python train.py --n_head=10 --head_dim=32 --d_mlp=1088 --activation="swiglu" --norm="rmsnorm" --optimizer="muon_variant" --warmup_steps=200 --decay_fraction=0.595 --final_lr_fraction=0.0 --train_tokens=901300000 --dataset="wikipedia_en"
Each number is 200 + 40 x the weight over its row's rms, rounded and kept within 0 to 999. Layers, rows and columns count from 0. The size before them is the row's rms in percent of the matrix's.

# layer 6 MLP gate, 1088x320, rms 0.253, rows 131-145, columns 160-319
102,201,163,141,228,191,181,227,169,250,233,113,233,208,177,144,219,230,186,129,159,186,207,209,220,206,177,135,227,168,217,178,223,161,210,181,206,131,153,169,164,176,237,207,217,263,178,187,226,210,165,212,254,173,247,249,172,236,187,177,180,228,148,133,204,260,258,162,216,190,254,219,247,180,218,177,280,130,178,251,157,298,233,146,172,185,219,239,162,200,166,172,214,126,239,146,121,170,200,225,198,213,180,199,205,167,235,190,196,232,318,226,235,189,100,159,187,245,80,248,256,242,183,232,219,170,203,170,159,245,215,194,170,200,246,309,204,242,170,162,183,161,204,214,171,222,166,199,228,250,184,223,201,217,213,211,237,271,226,262,188
100,187,257,205,248,244,118,242,135,199,223,189,194,215,186,197,276,177,205,205,182,233,134,240,109,189,153,230,170,230,156,260,162,211,166,249,243,243,184,211,222,208,213,121,164,243,214,223,216,197,253,211,196,234,240,198,131,205,242,187,140,250,251,174,220,147,211,172,140,262,165,104,209,170,186,172,214,204,214,186,141,167,181,153,220,302,230,110,243,232,220,241,177,212,172,245,190,180,116,184,173,181,185,229,208,162,273,201,210,86,219,159,207,198,182,288,209,160,212,178,243,161,178,168,233,152,214,210,158,177,185,156,136,207,264,246,146,213,219,142,251,228,218,216,235,137,243,219,203,228,209,174,165,277,129,207,225,203,240,169,173
107,229,218,196,223,189,156,193,141,207,165,255,224,248,267,179,207,170,255,149,223,198,149,224,165,231,169,181,264,204,251,230,206,160,161,214,228,171,189,148,174,210,211,224,284,180,259,170,223,125,187,186,224,237,183,171,312,212,148,176,258,178,228,206,238,174,179,160,258,211,240,175,173,165,252,200,240,193,139,219,213,206,128,249,190,253,159,155,198,249,176,145,196,182,211,224,233,179,159,209,180,214,178,201,270,202,214,158,249,170,113,210,208,208,217,252,218,263,180,205,187,213,239,199,206,207,186,141,212,212,146,148,222,166,166,198,239,249,147,260,199,168,175,214,212,198,244,231,215,232,171,182,232,134,157,95,146,224,221,182,228
109,185,253,196,246,166,192,210,294,196,182,261,117,218,209,129,145,178,219,165,210,251,202,209,225,255,175,168,229,226,187,214,183,213,196,199,176,138,171,215,215,272,189,163,292,234,305,154,241,232,208,158,200,182,251,232,198,270,205,175,233,190,140,214,219,140,199,215,227,203,212,190,186,142,242,233,285,249,126,172,130,244,199,183,189,239,226,183,249,239,215,236,201,231,224,296,177,320,164,286,232,212,189,192,212,244,182,214,171,161,212,202,217,245,220,156,257,193,230,230,296,244,149,159,228,157,159,201,217,213,130,156,244,175,246,161,188,148,186,155,162,195,239,162,223,161,175,160,149,206,166,150,188,185,208,195,202,156,199,202,174
108,241,175,192,166,216,205,188,148,175,206,150,246,231,208,222,171,252,221,238,207,258,265,188,142,189,240,256,221,189,141,132,202,249,271,229,231,170,167,244,213,92,197,203,222,212,129,214,252,227,149,263,208,219,271,253,190,225,178,189,235,237,230,196,239,199,252,160,244,199,193,213,131,256,161,190,205,177,207,110,188,163,175,178,219,287,197,217,201,139,232,215,267,255,246,201,195,226,160,211,200,180,207,236,171,146,202,171,133,249,209,134,217,238,202,221,181,198,162,197,256,187,154,205,200,180,294,138,149,239,230,207,167,163,131,218,226,184,245,112,146,254,186,155,219,217,177,288,188,213,179,170,143,216,262,166,171,150,201,256,178
106,172,192,178,222,219,186,238,152,171,235,252,236,136,278,278,205,162,274,136,238,181,263,203,277,162,236,158,175,169,281,177,187,152,156,257,200,272,228,218,125,185,199,212,212,208,172,155,190,253,218,154,137,276,203,262,256,200,196,188,230,235,184,249,169,166,151,188,176,124,219,172,208,200,264,111,198,191,178,221,212,136,144,183,134,218,152,265,208,202,167,240,191,224,255,209,190,230,164,216,200,217,202,215,119,170,196,188,142,202,169,155,184,168,183,222,184,202,170,272,241,188,178,189,167,177,178,282,140,191,188,211,172,158,156,192,254,103,277,188,197,177,274,197,243,240,230,169,131,198,238,233,277,284,219,149,127,225,268,197,190
105,211,205,116,187,165,229,228,288,172,282,240,143,296,305,187,184,248,176,211,201,191,148,162,212,159,193,241,178,237,249,167,211,184,261,203,257,127,235,234,244,260,167,151,249,253,190,190,177,255,147,162,215,258,185,192,190,189,239,249,181,212,153,183,217,219,238,231,153,219,158,173,213,164,113,187,193,263,226,167,204,124,181,248,140,181,160,203,264,209,244,160,227,285,137,203,196,241,271,257,252,310,198,245,290,246,252,191,162,212,215,258,231,256,133,172,212,106,270,214,156,181,208,181,192,249,226,177,216,253,188,213,184,221,277,227,147,180,169,224,230,202,104,214,140,225,215,220,226,125,230,295,172,253,257,211,176,179,149,187,193
112,180,156,214,137,202,199,146,249,174,121,222,190,208,226,173,144,194,272,228,266,193,301,206,233,148,226,151,198,255,167,194,249,182,194,189,245,191,188,203,197,268,217,194,220,199,181,230,294,141,185,168,202,198,161,130,252,238,191,146,196,132,218,226,153,164,216,188,167,200,160,170,249,210,227,135,205,115,178,217,216,214,203,105,229,161,195,219,203,218,160,178,293,185,201,149,167,212,201,268,211,205,261,242,204,185,208,195,189,230,225,205,192,191,157,204,257,259,184,247,263,231,166,167,284,236,183,239,209,181,153,213,200,224,260,159,190,216,198,191,160,179,222,183,194,175,168,160,154,249,211,187,197,212,188,237,235,244,259,206,276
101,266,152,183,144,198,232,194,243,145,215,208,174,262,245,194,171,277,196,210,116,188,218,196,195,231,171,150,155,131,254,142,236,213,269,195,203,287,189,226,215,153,216,208,196,140,150,177,185,172,263,201,204,210,165,239,185,156,222,201,267,161,230,217,137,247,140,196,218,174,220,193,186,196,195,197,205,264,174,234,116,270,138,169,217,164,218,173,185,212,145,239,155,223,189,240,249,198,123,121,243,245,191,195,164,251,210,260,222,213,166,129,214,271,193,145,252,159,178,235,221,223,255,222,221,206,204,167,229,188,168,149,274,197,245,166,207,294,189,226,202,111,210,253,199,213,230,198,238,191,179,201,212,233,233,152,182,220,262,237,196
104,221,241,236,213,205,227,210,248,217,188,197,191,223,224,120,209,177,184,174,184,219,271,181,196,211,194,217,124,236,204,178,260,201,173,156,261,179,222,213,218,200,235,218,185,190,164,197,209,203,176,170,255,165,295,165,192,166,264,302,171,212,176,210,237,193,211,159,218,231,246,174,221,258,147,199,205,119,179,210,200,143,200,238,118,167,207,212,221,222,130,212,234,237,228,149,191,197,167,183,279,196,177,265,217,224,242,230,194,205,234,108,170,164,152,186,187,266,246,153,200,215,132,218,231,170,215,168,222,224,163,188,234,188,154,206,160,207,147,170,235,210,188,177,139,190,161,239,231,262,256,217,211,230,255,151,202,161,133,173,194
104,259,202,166,172,171,222,111,216,151,199,191,200,202,173,237,187,227,166,214,170,172,243,208,190,150,197,222,264,177,178,224,264,245,261,186,173,190,184,191,167,213,187,159,242,195,222,196,220,214,219,173,177,218,203,199,204,169,229,326,249,282,198,164,234,161,242,265,174,165,206,186,225,229,206,203,203,131,141,247,118,173,227,214,158,162,187,235,209,195,208,217,176,196,212,237,123,192,238,188,302,189,227,288,194,210,198,182,202,260,154,185,234,243,144,202,197,180,207,133,216,200,255,201,197,216,235,124,220,311,192,121,165,211,160,255,229,247,154,165,264,156,196,224,166,210,203,184,169,175,216,232,208,133,253,196,274,255,170,210,171
105,215,176,164,172,216,212,194,247,220,239,233,196,197,233,221,222,265,184,220,198,178,222,299,200,233,261,172,220,225,199,176,196,228,223,196,206,190,200,97,228,237,195,208,161,169,132,234,204,129,159,269,143,254,194,197,235,227,199,243,178,197,191,173,245,175,258,203,250,107,287,230,288,168,249,169,301,208,175,134,204,251,182,181,189,185,172,159,253,214,290,201,245,246,231,196,225,189,204,239,150,204,205,174,190,119,167,184,200,201,182,101,177,267,187,192,187,223,144,255,250,120,208,216,100,172,183,237,169,178,273,255,194,198,230,240,223,222,214,200,234,225,167,233,102,197,130,139,145,246,182,154,156,278,226,174,244,173,167,209,193
101,221,207,292,186,103,208,156,202,236,239,126,183,233,189,159,196,197,187,162,129,213,120,170,235,242,205,210,223,254,219,224,210,165,221,178,213,150,160,216,233,226,222,242,183,284,124,221,197,214,217,219,238,215,165,227,223,208,239,195,195,259,163,233,213,122,248,167,203,214,188,201,226,140,180,207,262,172,220,139,240,232,233,246,174,236,210,207,223,189,153,185,124,141,214,205,172,223,258,165,180,233,211,173,229,158,212,165,207,243,189,219,164,176,169,207,194,199,260,238,210,198,216,238,167,220,221,204,240,213,256,210,147,161,136,89,211,165,187,211,153,253,160,228,169,184,196,244,160,238,276,128,190,212,211,180,199,194,179,169,230
057,135,205,189,228,241,225,173,199,146,156,281,196,202,115,183,249,185,188,177,225,237,227,209,190,148,237,201,199,232,109,182,198,270,192,196,236,207,254,236,116,248,166,214,202,206,161,247,209,110,191,160,190,301,179,212,158,193,203,212,300,149,206,169,219,207,225,213,180,175,172,162,206,275,189,253,140,189,178,176,172,154,191,167,170,119,229,217,191,206,230,135,220,193,227,223,193,242,186,76,236,252,195,186,185,184,221,183,241,196,230,194,188,208,198,206,226,245,226,146,204,184,171,218,194,192,177,178,203,205,185,253,243,240,242,210,245,203,227,164,182,202,104,203,173,191,197,221,253,211,144,222,194,192,260,169,216,191,0,202,226
095,211,243,201,161,154,197,177,184,157,169,194,160,150,279,244,245,122,216,231,157,179,234,191,204,225,189,190,236,195,192,235,156,145,213,245,268,207,229,242,226,241,202,134,207,168,231,233,201,226,289,240,127,186,188,207,228,209,222,158,210,267,146,195,244,139,161,183,177,249,239,289,185,109,202,212,160,157,232,179,166,268,164,234,201,199,282,119,161,190,170,197,143,216,154,131,139,261,163,196,208,228,259,236,253,179,213,187,238,197,205,251,159,217,190,251,166,174,157,200,141,204,242,230,199,149,249,147,169,276,226,255,84,209,252,163,217,133,187,209,172,133,198,196,148,107,171,278,224,204,231,237,247,194,255,219,218,206,167,172,178
# layer 6 MLP up, 1088x320, rms 0.268, rows 131-145, columns 160-319
107,156,177,190,162,178,242,218,198,316,226,286,178,221,241,218,209,251,143,186,170,169,233,140,219,200,153,179,155,245,166,197,218,74,224,230,154,182,173,168,216,224,203,150,167,146,276,152,274,129,209,219,188,150,160,181,237,244,210,199,205,170,191,222,231,212,182,185,211,164,148,193,202,209,233,217,191,222,190,183,227,202,230,211,167,146,228,174,167,221,177,259,188,208,226,226,195,242,152,204,186,213,141,173,154,230,256,224,238,215,228,233,192,201,233,190,165,156,231,181,160,263,132,199,166,237,209,204,205,249,238,323,128,269,230,240,236,206,194,164,214,215,210,249,144,155,182,219,272,219,188,266,243,210,173,190,158,176,278,151,171
097,228,197,235,253,178,200,208,114,191,192,182,234,212,229,167,178,260,185,239,127,265,156,202,261,195,147,230,216,149,151,202,174,248,195,216,215,193,238,159,138,195,280,228,176,211,205,154,192,280,172,225,250,187,230,136,216,225,206,233,245,247,100,228,223,212,208,148,192,273,186,174,189,254,148,205,154,254,212,140,130,101,166,143,219,252,195,190,241,139,242,204,262,208,161,224,248,172,217,167,185,170,161,100,209,214,214,170,237,164,187,227,142,296,241,211,199,114,242,170,256,199,135,161,218,250,186,172,181,92,146,202,292,285,225,223,169,188,157,196,246,231,186,212,151,213,298,245,223,149,197,204,245,260,199,195,212,152,249,235,245
101,181,204,247,211,141,196,190,241,198,206,216,209,200,273,202,312,188,237,233,129,244,186,190,159,234,196,211,246,231,158,202,142,135,198,183,216,213,167,240,152,224,184,141,217,170,197,169,230,175,220,210,216,217,165,174,200,218,166,258,173,186,149,210,181,189,300,138,226,217,185,274,224,190,230,183,169,218,206,165,184,203,155,159,209,306,195,267,227,227,238,257,140,233,285,180,269,192,229,196,154,222,246,208,243,209,222,134,203,161,158,146,204,244,200,171,235,203,247,213,212,196,172,255,233,168,140,246,287,212,153,277,173,227,221,189,229,164,152,158,216,249,241,282,201,230,208,200,263,193,151,222,198,140,200,130,156,179,94,199,253
106,265,215,237,283,234,161,262,282,248,199,172,247,219,225,287,177,271,176,297,199,212,256,245,189,227,173,254,190,230,207,89,219,270,228,263,177,212,233,205,245,143,253,240,267,202,189,113,298,242,221,179,230,251,199,222,186,200,207,186,203,148,257,179,201,167,250,176,228,184,205,117,125,225,201,229,267,199,221,175,160,222,163,193,150,233,297,240,172,225,186,262,173,192,170,155,210,162,200,211,154,144,215,188,209,292,279,204,214,208,236,219,199,198,183,240,202,228,148,165,171,198,130,169,150,213,164,214,248,120,199,269,212,187,211,220,161,168,189,183,150,192,164,187,182,213,198,213,286,205,236,185,237,216,223,192,178,179,232,213,236
100,218,159,300,191,286,214,158,228,217,205,195,260,206,202,189,196,265,160,189,193,212,223,215,188,187,201,220,156,198,179,255,212,229,165,236,172,161,186,261,245,207,155,191,218,144,123,230,217,191,235,297,232,228,166,210,78,252,157,184,227,221,245,222,167,274,167,241,198,148,211,212,197,146,238,222,266,247,215,131,219,178,182,140,221,220,175,181,186,211,196,184,191,180,240,245,145,285,156,222,185,263,275,168,243,229,228,168,209,180,175,177,205,155,217,266,178,191,174,219,143,184,75,181,106,221,187,128,206,122,243,163,189,253,170,222,200,207,135,185,213,238,215,162,182,216,193,207,207,216,242,258,193,223,184,220,231,237,193,165,176
118,270,198,223,218,177,179,226,262,207,154,240,238,251,182,199,145,204,229,237,211,202,247,170,155,225,212,176,238,213,137,238,273,135,230,235,195,197,194,191,227,184,198,223,111,192,259,279,216,140,176,188,239,159,174,169,140,254,129,111,248,195,220,207,280,231,227,173,168,257,135,154,231,155,237,225,197,245,180,198,198,221,178,215,225,159,244,154,186,261,226,133,141,212,187,195,170,194,164,190,214,195,193,196,286,193,163,240,250,235,233,220,162,180,241,187,204,234,228,95,145,205,127,142,248,149,176,175,235,221,200,189,217,221,168,167,166,268,139,229,143,235,171,208,163,165,352,145,236,154,240,263,170,165,173,210,219,152,246,161,186
102,200,242,197,237,239,185,225,140,233,188,180,253,235,215,240,203,144,179,207,261,235,238,182,173,202,248,271,242,234,121,228,243,195,219,117,249,258,145,194,153,209,199,162,279,213,181,202,141,237,250,212,171,177,166,170,167,141,205,169,158,187,221,252,136,222,193,221,232,225,191,266,180,219,212,170,211,166,204,166,221,170,254,266,182,212,234,241,213,269,182,172,263,253,259,208,184,200,186,170,221,224,188,113,219,282,142,211,173,204,199,229,184,209,185,212,286,302,173,158,177,187,249,149,188,198,192,197,190,200,209,177,172,292,140,145,192,200,316,221,221,135,177,251,165,230,271,136,211,199,177,237,278,122,176,196,229,180,218,204,244
114,180,181,188,261,264,219,199,195,184,238,193,189,256,181,207,188,185,186,183,320,152,213,237,220,99,101,158,115,142,193,262,142,253,299,224,182,172,195,179,253,211,202,218,161,266,183,162,175,276,127,204,140,269,221,149,249,198,244,139,174,158,208,109,132,179,173,178,241,166,211,215,238,150,151,268,180,228,202,281,179,158,194,246,178,193,214,131,158,180,134,201,212,178,205,220,169,205,167,215,171,166,205,193,180,211,195,205,171,210,169,222,196,181,245,181,186,238,214,180,150,243,225,228,207,220,177,171,235,224,203,191,258,218,213,206,167,174,150,152,278,240,250,230,186,137,182,195,192,213,217,258,140,147,205,259,232,224,128,219,154
108,264,179,168,139,218,157,236,275,241,180,166,184,170,231,180,188,182,296,208,210,201,224,210,269,132,199,121,194,200,171,152,219,149,226,167,236,172,213,169,196,238,214,216,202,165,224,177,159,223,160,125,208,227,234,115,238,161,198,224,197,197,224,224,200,252,201,217,214,238,140,183,248,237,194,228,164,153,174,151,239,161,279,131,205,352,177,274,237,271,212,201,160,240,237,209,226,192,238,165,206,161,159,198,290,162,168,165,156,224,210,166,176,152,268,116,143,181,254,166,206,135,165,179,190,192,199,255,201,203,196,225,215,169,162,177,266,235,164,184,190,192,271,237,170,251,240,204,294,158,253,189,211,175,132,237,128,204,268,150,197
098,293,192,197,214,264,221,204,201,250,267,222,210,238,277,187,231,111,212,154,248,214,195,215,237,245,243,306,172,203,198,245,211,175,139,146,303,138,228,186,262,201,234,148,184,212,153,203,211,191,256,186,245,199,158,180,213,248,192,244,151,200,228,206,261,140,222,211,204,127,148,126,196,166,204,214,217,185,232,210,234,252,192,237,291,196,276,153,231,243,215,232,194,298,229,207,205,165,217,208,251,230,200,251,211,174,295,145,220,263,203,250,209,168,180,133,150,260,205,178,233,195,186,219,198,232,151,127,220,224,258,113,101,144,219,255,168,206,174,120,205,212,213,124,194,217,222,176,266,199,203,185,179,166,154,257,207,238,190,199,207
099,170,208,271,190,204,171,169,205,180,178,212,233,225,132,216,234,152,236,159,169,148,196,206,217,238,217,150,215,230,223,246,223,231,246,188,195,218,178,256,232,168,206,181,205,202,155,148,132,277,160,205,232,173,217,123,190,193,225,245,231,131,149,193,115,163,273,185,212,278,174,284,219,156,182,140,153,214,128,161,214,256,104,241,222,213,140,193,174,171,201,203,189,280,177,205,225,201,264,278,153,193,125,200,209,228,203,230,184,234,164,130,261,116,203,174,175,165,194,168,252,234,285,138,230,258,178,205,171,254,175,132,235,218,237,183,206,191,178,240,223,212,207,203,202,275,147,260,161,217,217,175,242,232,203,193,180,228,241,257,147
096,185,232,231,194,187,203,201,159,154,230,187,192,185,197,188,213,166,211,193,262,186,103,191,209,117,211,195,214,193,199,221,218,162,134,163,239,246,172,258,206,244,293,148,197,214,152,175,210,203,232,280,92,198,264,207,217,120,277,184,260,188,189,245,202,225,204,170,124,189,171,177,164,230,223,256,252,199,196,236,212,215,221,239,207,198,205,220,219,154,122,250,253,203,207,127,215,204,201,277,191,225,196,168,202,174,187,172,236,129,223,140,133,236,171,244,215,186,247,214,184,170,165,220,231,217,76,211,238,182,208,210,233,216,179,155,204,185,214,232,237,232,217,312,185,208,239,177,199,193,262,232,169,203,158,226,170,251,175,164,176
100,206,224,271,236,204,166,155,215,194,157,199,197,229,195,257,141,198,194,222,208,121,150,236,170,158,145,169,220,204,216,254,171,191,142,165,223,186,179,134,193,189,211,174,198,152,161,180,148,239,211,225,215,233,184,222,202,211,250,222,224,213,186,195,290,166,174,240,148,200,285,176,192,244,152,163,210,205,166,185,136,187,176,227,197,200,210,200,247,203,242,250,208,175,224,186,138,286,167,187,180,252,194,149,207,145,159,244,228,138,224,131,220,145,250,192,208,178,232,231,216,182,174,236,185,224,204,202,171,143,178,221,228,261,224,178,89,257,214,219,175,214,218,192,220,208,240,229,185,221,115,183,170,231,120,223,160,183,253,200,184
077,177,154,181,271,219,242,191,260,165,179,272,241,151,128,210,244,188,144,140,221,242,216,163,156,189,214,198,216,263,144,189,260,267,200,219,168,244,275,266,153,265,165,228,192,239,175,256,224,195,172,130,209,265,270,175,142,188,213,204,298,191,185,146,292,237,247,200,156,169,188,169,236,272,214,196,149,247,156,189,223,254,146,147,192,160,203,155,230,211,193,139,223,161,232,158,255,258,158,122,241,202,149,182,182,155,215,203,161,216,201,164,173,108,164,248,223,190,210,161,223,157,177,182,180,213,124,237,189,166,205,239,239,201,250,186,154,216,171,130,197,198,156,233,189,172,186,201,248,230,194,189,218,239,269,183,224,184,364,218,218
099,197,176,240,225,199,197,191,178,153,216,176,242,117,210,169,191,255,180,156,202,211,145,109,220,179,168,172,203,200,230,190,235,155,180,219,218,239,209,192,156,180,230,184,183,168,147,210,211,88,112,254,214,196,259,244,298,111,251,187,203,173,139,247,230,197,202,242,194,192,195,177,205,254,273,181,202,236,226,226,204,178,220,250,210,161,257,185,108,245,223,225,255,238,138,157,148,208,300,134,300,172,230,150,147,267,162,211,205,232,202,254,196,207,189,225,249,206,160,117,133,155,195,247,154,197,213,189,202,129,172,194,207,192,243,208,276,151,179,186,224,239,239,202,193,206,231,162,223,164,280,260,149,269,220,179,203,289,241,166,133
# layer 6 MLP down (transposed), 1088x320, rms 0.112, rows 131-144, columns 160-319
102,255,225,191,197,158,194,168,217,235,247,216,188,165,293,201,184,185,249,210,207,157,258,295,205,203,313,138,215,209,196,220,198,231,240,223,211,204,204,162,224,221,261,174,118,214,226,158,201,177,234,161,203,163,145,203,175,274,220,233,184,199,202,261,206,193,287,189,200,199,211,190,243,189,206,179,241,171,144,114,229,177,207,201,180,134,211,211,225,187,160,318,166,192,197,208,165,173,182,118,255,171,259,85,232,124,159,245,212,126,166,213,194,212,179,235,186,220,220,167,183,217,231,198,180,175,190,181,174,238,186,207,164,241,198,185,240,199,255,140,221,224,248,254,283,223,190,234,204,216,209,227,210,173,239,275,173,177,139,211,165
099,183,202,235,200,158,149,243,155,261,257,212,188,183,150,281,181,179,207,214,208,199,228,244,232,203,201,214,224,194,105,193,233,282,240,207,219,231,190,240,170,231,226,184,181,137,219,166,181,161,261,244,214,166,255,213,211,199,183,152,185,177,215,92,197,218,251,217,314,145,259,196,194,226,195,142,135,213,174,183,210,142,179,226,175,171,200,261,185,211,223,180,218,161,179,166,249,263,201,179,184,155,244,139,175,185,177,179,163,198,176,256,156,219,210,191,208,151,141,236,239,217,206,231,163,187,240,157,213,230,195,242,237,243,169,173,216,146,99,249,206,150,228,267,127,215,74,195,207,230,161,223,244,254,163,158,268,181,179,215,258
103,179,248,191,179,280,279,195,172,118,137,191,228,177,204,138,198,190,187,175,102,212,259,183,178,192,207,228,199,233,203,221,265,208,234,231,131,213,198,172,206,249,217,340,187,227,200,177,237,175,182,155,211,107,129,193,114,184,190,130,156,158,258,240,212,148,173,168,207,192,181,188,224,226,137,158,164,165,230,222,217,179,239,266,202,242,151,180,197,193,164,176,249,259,274,144,231,231,141,215,123,245,180,291,134,196,206,165,206,192,179,207,244,242,171,174,245,196,237,163,209,144,183,197,192,244,197,253,194,218,132,240,154,164,226,259,215,240,191,194,245,188,233,196,213,185,183,254,180,221,208,215,202,143,169,201,230,134,82,168,169
107,225,188,185,236,239,230,219,268,200,180,178,138,133,164,149,166,232,238,224,221,252,254,143,247,187,177,261,151,227,222,182,216,273,152,174,272,219,94,166,195,222,217,254,243,197,200,196,238,139,188,198,173,104,176,149,184,121,188,224,179,212,189,220,248,168,189,166,259,205,201,182,216,150,247,240,189,257,196,205,212,155,272,163,167,287,288,243,144,167,214,192,214,206,128,184,144,188,228,193,142,213,177,164,207,245,233,174,115,190,186,192,189,131,133,236,178,156,185,242,249,205,205,218,193,203,185,275,193,191,155,263,181,227,270,185,188,159,209,227,158,204,218,219,113,159,231,174,208,170,219,219,201,187,219,190,175,175,134,144,282
099,238,205,197,228,252,216,239,201,235,229,212,227,104,226,245,221,158,143,224,131,209,197,192,168,199,272,174,221,227,212,249,158,270,263,204,136,139,163,146,214,145,201,188,149,237,143,194,235,251,174,216,171,172,266,239,180,251,227,171,235,161,134,253,169,189,163,161,216,215,123,213,187,222,215,208,170,190,191,132,206,169,167,195,158,257,222,214,122,255,154,143,191,212,188,176,220,182,181,164,246,206,207,166,242,202,129,112,182,249,211,189,186,202,208,320,308,158,198,169,206,153,115,208,194,215,212,258,188,196,207,237,180,148,200,216,258,269,234,197,166,170,198,184,225,228,151,236,240,194,198,246,198,204,159,200,290,178,193,162,296
106,242,161,194,236,165,134,169,236,193,208,219,150,255,175,187,174,151,260,232,208,256,240,129,214,218,223,215,188,215,190,180,200,149,214,265,184,156,197,160,209,183,111,217,100,172,260,196,198,231,203,214,153,200,161,200,257,231,170,205,182,178,252,257,179,223,275,214,158,219,185,174,242,205,194,150,154,233,137,196,206,174,196,160,231,137,154,127,155,219,239,143,188,212,165,199,210,243,194,187,180,240,203,292,219,174,161,204,219,173,193,158,159,255,272,196,172,138,185,187,148,224,141,187,274,186,250,205,238,163,203,159,179,224,249,251,254,213,266,284,248,234,257,178,165,268,266,134,217,184,166,229,141,215,171,174,95,216,245,205,248
105,182,119,212,257,216,232,219,116,204,198,203,279,201,191,211,204,177,208,195,182,223,136,141,219,214,251,227,205,206,203,225,227,153,259,173,240,151,265,225,231,177,189,124,238,199,199,206,202,189,231,213,179,180,172,252,150,169,182,175,165,218,210,174,234,251,228,157,179,172,195,182,193,166,177,153,162,150,171,163,178,215,236,201,179,176,261,208,246,203,174,258,137,230,224,210,145,206,199,185,240,284,150,145,239,272,188,263,239,177,214,246,195,219,197,203,165,242,271,186,169,153,210,205,141,141,228,260,167,158,182,198,190,222,179,179,95,194,181,178,193,216,194,222,233,191,192,175,137,264,135,121,243,175,117,220,192,277,339,191,154
110,222,204,148,132,290,157,149,271,206,192,153,188,188,162,151,174,150,216,132,311,190,118,208,104,167,205,149,243,151,201,201,127,169,174,251,268,141,173,225,166,201,161,174,213,169,190,197,169,154,239,175,187,189,214,130,244,256,219,215,173,147,153,158,158,181,227,194,235,239,164,162,206,289,191,137,189,187,193,192,197,217,74,204,186,239,216,297,201,157,196,155,170,273,204,263,218,185,217,193,202,122,199,169,162,133,147,145,258,182,223,172,153,151,113,214,249,186,227,195,234,236,246,181,247,219,208,226,135,217,155,192,179,134,253,257,255,228,222,306,224,189,271,183,225,107,165,229,192,257,252,143,213,198,174,189,190,195,173,215,187
106,204,183,255,222,248,184,247,203,233,224,226,227,171,131,203,137,149,169,185,211,231,184,209,228,238,180,254,123,146,134,264,192,179,277,239,228,241,191,163,154,151,109,135,203,109,262,249,163,258,143,183,251,209,250,236,164,232,198,170,172,148,205,209,206,201,169,190,275,251,163,141,166,249,169,230,165,132,190,161,269,142,225,200,198,243,219,275,242,229,239,187,231,224,200,238,193,170,173,220,141,206,214,261,158,198,140,201,166,187,222,201,131,166,167,229,255,117,200,226,171,271,159,161,178,256,186,219,189,222,249,236,171,123,269,172,235,160,179,220,258,231,221,275,238,231,176,220,190,189,211,258,164,161,148,189,186,209,163,195,207
104,251,142,293,231,217,167,211,223,298,206,253,230,213,228,227,211,150,120,148,196,283,224,221,169,250,210,219,192,216,136,180,225,190,209,189,239,256,144,194,205,179,194,223,120,157,212,158,213,177,148,195,156,200,229,182,203,180,160,246,210,179,199,169,155,151,206,179,164,188,267,192,152,231,203,201,181,92,201,214,130,182,214,186,165,200,236,240,239,222,257,173,163,260,229,247,207,159,179,206,236,211,244,240,154,195,201,196,160,241,208,234,225,145,147,232,230,289,208,209,268,227,216,140,173,148,193,151,243,211,265,163,129,183,181,235,140,143,215,211,173,272,273,159,179,238,206,139,129,223,196,180,200,240,190,256,142,172,250,177,146
099,229,187,195,222,267,160,220,204,218,186,216,150,255,240,250,264,188,228,220,156,257,266,120,228,138,200,229,155,193,182,184,150,265,236,161,145,190,296,184,202,258,174,191,265,196,206,240,197,241,187,254,98,171,214,140,182,154,220,195,207,162,279,225,143,162,163,217,215,177,168,176,283,277,189,260,199,153,179,231,200,279,213,218,303,188,201,214,234,155,184,237,228,221,238,211,269,251,161,165,215,174,233,247,266,209,176,183,270,194,242,162,216,261,209,235,179,99,204,190,257,280,222,190,229,205,157,183,228,279,255,188,195,206,249,237,206,191,198,240,117,222,171,211,256,243,203,163,214,261,230,179,187,192,177,233,169,219,276,178,231
100,236,243,234,186,188,244,186,191,210,138,226,172,213,225,190,241,142,206,186,269,238,198,262,175,184,199,196,178,216,215,191,160,214,223,199,195,172,168,234,183,181,262,64,191,195,207,239,259,207,201,273,251,213,167,247,212,268,169,160,211,208,135,174,159,177,159,183,177,169,239,177,115,250,166,168,197,215,96,242,222,170,160,183,216,125,181,214,190,218,182,206,182,271,193,235,253,145,191,174,157,198,240,166,249,221,199,155,153,209,193,215,206,246,242,188,158,169,186,251,233,208,142,172,203,189,130,256,209,258,244,276,220,179,210,263,221,144,205,174,220,200,193,244,157,217,195,254,149,222,216,210,171,218,214,177,226,173,171,157,157
100,203,145,231,186,142,181,175,119,222,208,198,218,223,321,128,201,226,147,209,238,209,206,170,166,180,240,171,150,267,169,210,249,148,189,284,195,193,188,181,211,203,203,165,186,223,264,255,175,165,168,212,195,290,240,210,147,94,231,173,139,221,197,248,172,181,212,229,262,192,225,180,236,210,183,185,248,160,174,99,134,215,211,149,197,153,196,177,195,180,159,202,208,182,199,225,259,246,181,213,240,199,190,152,170,177,205,167,190,221,178,166,191,211,256,221,219,212,268,172,228,225,180,255,149,153,142,179,182,210,279,183,187,188,229,207,157,144,207,194,245,212,176,182,277,241,188,197,186,152,231,212,246,192,161,193,93,132,182,193,164
061,174,301,251,250,191,256,233,189,277,244,188,185,209,245,272,183,172,198,264,273,188,157,243,208,239,222,178,184,165,196,235,168,195,173,188,295,190,214,230,211,119,203,143,231,154,233,189,211,128,188,214,220,229,158,321,235,206,206,202,159,147,262,245,183,162,212,240,203,232,192,159,214,163,177,185,263,176,233,211,193,159,250,191,197,150,171,216,214,200,172,222,187,197,169,213,175,176,178,171,204,282,221,242,187,223,154,174,200,188,214,185,248,264,199,211,209,255,234,212,184,199,207,207,229,239,191,122,204,225,155,185,242,212,141,260,239,157,244,211,157,189,139,132,212,248,187,201,207,175,137,255,154,151,184,211,154,195,151,180,160